Part of a small language model's weights: 8 layers, 4771 steps.
Each number is 500 + 25 x the weight over its row's rms, rounded and kept within 0 to 999. Layers, rows and columns count from 0. Numbers have three digits each. The size before them is the row's rms in percent of the matrix's.

# down: layer 2 MLP down (transposed), 3072x768, rms 0.0919, rows 1920-1933, columns 384-479
# up: layer 2 MLP up, 3072x768, rms 0.0921, rows 1921-1934, columns 384-479
down1920 105:486524496494545502502505524500467510482549506507505517472526504472501520499478513518497512492479448488500531503502492502494481518499527531455471462564533496530527504501520531462499447545501515482516498512490515481515496496521507478538523468481472494458521479467496499480452475533503517468
up1921 093:452501484485510463504470519450535499472484524485492498544483519505501472478547493518492481500489559518527487491476436443510485552524535477511446490512503512466442505479509520466529448544521468513473484487516510461488505495518491500526488485492456506552476507534525509497547510472545533493
down1921 096:505537522531505481494501474520522470520494461528458555482463474533482453529513497489494505531509513529477461496516516468498508530503506553486533505487493527490543478518481477551482474484450509544494480557468556484490524513518535558496530514553522505462531523530462479514484497473497513495
up1922 099:533508477559505492464520503497480462489472509492492502532498439513490517458473483516550516517534492516556535499506466549496485488446467474505488478521484512503520504517499529524507503493495480519518464459504557498500517496515523519481460492470458514460447492536523489494510485449529476529
down1922 097:499465492509478467553488522467501467527433527491535474507493457475500495498490495523510512528514496489502487487484467530466531538521462506555472507559511466508488515504452505504484545493498486485494498447527478530495513516442476536502458504496511487498502473527507467511504498487528506537
up1923 100:454497491462509492477477503486511483527502500525531473494511477456489470479483542528538496496470502513515491503505515507525478510489441516497496508528499457497507477531492474504483516493513482492523491477506507523493489498521438513479522469531486486518459465511470491481476436485545491504
down1923 101:517505476518519519548468534526498535497499473522451538529459494517490468492529474478556493508518511504506480545452495475461468543502461466534493440505453542499479532485490452516443466478470484449495510505509534487502511509478530518482507513515530492528468509506534487518575498521467524491
up1924 098:492490514468459504490503480515497540513485508528519484515538464505501479500482464522490517475489494515507499519491501530530489529502500493530479513502514481526522487557496530529504463475476497531487508524514494489490466501535491471514529533509500488460462523480511468478454459515472453491
down1924 106:499503491511483513458533513481498536551493477481491488507517503493497522522495512499461496536518499474517525533483452463499529510472446485490466451470520519518534459506516483519500481531472516531428481467497467524514490506500495475514449500491508524484509487440548500521553487511490530492
up1925 100:484502466481491516538464536487528525498540481482507541494528510516460477520508491504510509489499508507467507484503484483499502507502494500534472464515456486491540510540466484484508486510524486483489480483463507478523465473546532510530511518501488484500498518536516475471523530464477488464
down1925 102:508474472460503457481487501505457497509450501524500507531452485472490504491519505488505503489503488527521523565482479505534498496460501520499494537496507475505474504461513531502472498478494481496536479558544479455475513461481481499505525486484505505451466467459533496513460512483493500506
up1926 097:496507524491566488526529462501491452456518489535551469496487499507471525507482519458480506468519512521522455537444539468555509479491506516505519523508503503513497537534511537514497504524489532506472522523521513505468497505519521469472507475490535439532551532523487496441499488561493477545
down1926 094:465436537517479525503507466479520515519531487509470503507498542478530465512491475500483466529497487502532508477513510484495516520517522519477517450499493474485520465508493499510487511491511473467524479507494453531489484470450485487459519445464531479507487492505545539449548486501531479436
up1927 099:487502515516508482530475485488520521473516508508441499499524439461463538553507492483461527488462477519495512475497508550475523512525471496521474466485457503491480481508510513525476502470474443498511512508494474509522516535514541514469478461522564445462513502539462501482491495465517483494
down1927 101:491483521472495497492466523474464474539444518500559506548451540488489500474538520506486520469455493456477527526516491500535528464530500509531477497500547488496465471522497497502523456488491530478489505498454537478508521479540499437527531543493506488495435488493554513534519508557488541495
up1928 095:559525481514477490510487536527495485517549505465516522527518452497505499498454502466451486473504500524447523515472468478489480515503520454503483457551521513490470497494530510524542457508454546514485503523501540543531526480506502506503523544520511520478516498478484507522486501491545508490
down1928 098:498462488504510450508483499511487460523522449528551516551519466505522499525487510513471473485515465506511497500514521475482487480470532466465477507526477457532500457509499477499519472561489480509510497505457539521488533516493508476494542533514541536488492495450495528509491465483514439518
up1929 097:491524481499517476526454459534471496513526513542558525540518503491506489501486506517515538485494487540562467488447477527545505434502506500454543512499455467478534454547512490503487544496489507494499557508509474553513525517469520513487480457498493540523514496520509478490508491512512476519
down1929 094:506538494486497529480515465518470468495500490497490504494539486487480469506515462527497465535516522520513446534512487510520489543534534462506518462510522509549441533509524518488501467486482494505504462540480480485487521453527499548518528516475508496488569485558492505534516488466482493506
up1930 097:472476498479529507503511478498498525532483469501513501546521518496541528468469499497552533478469524518493509477499504530522471480517488492517478523541522513503487507493515441440495459459523521483485484537504532537481517492477503443541524508489510532517490527495555484454483513476531445503
down1930 097:478510544528476536508495512499492528526473490515465486488480583476534510531527465533504540477483494485504531493509510503486476561460525543484478520504484474562487449498497511483490531491517502495522497534515490510480534450469490486490491493545512514489491518571460495527527475485485455479
up1931 102:473486553494464498470529506441527544557496505468474514489512512577477474481534506498458516483483508498529535494496480534502486522532500529500521494530512466511507517503503529490514494481513488531476490513517529487490491521511470503531514530483513558529486532472513461521488490448473522499
down1931 101:495496534446491547512461501484499518484515545472461488506523530479502488502532457492547478511519487455532497512508480472491490535519515532486540473522498482511512447536480500482497507516503520525514486532514465512486504515467481507456517509512488548480475544467472507467501525528561492493
up1932 103:495491537518514499513464495537495516474528522517490493455513477509507560538475453500478462477509491513547508444483512501485488497465511519472496469533499512512506507487493480449492515527464497544495538532477456469454554471464471469537544527450481522478473506526456502463519519475498458529
down1932 102:529543519514530475509470503508545529495544536511479474477486454536540505536479478501485540481494491506490493539501472481479510470490452541485453481469516550524524495409490496481431475485494517512491531500492501481521471499524531487471493488486521491524507477505520479474483485539476510491
up1933 104:511515506529554521508520485473478492502471471510444490509509500477494516504463478493456477442497473512462439527459478498514423498542525493472515532507513501521488488500539523495476528471513522543430475515533495498469523514520491554499423472537449534501526539473526511525461511529493487506
down1933 107:539512528500507555516500497466504482475474512501467508434500504533470478474497486527509544515528481438441481526492491478500501504508520509531490493506501473527528503519501471477488511485578535494487536495497539515481537491499476478507474538512500516519523478490501483519543501545491540485
up1934 103:458474476506483545472519462453506512477521522520460479519503467484467528526483529480493565527553519510499488488527556552565497508540500527472455553519485521491510506484529519488500537490479512488500498462471503460499485475477486499487491539470514508496504489491525493506466447518491482481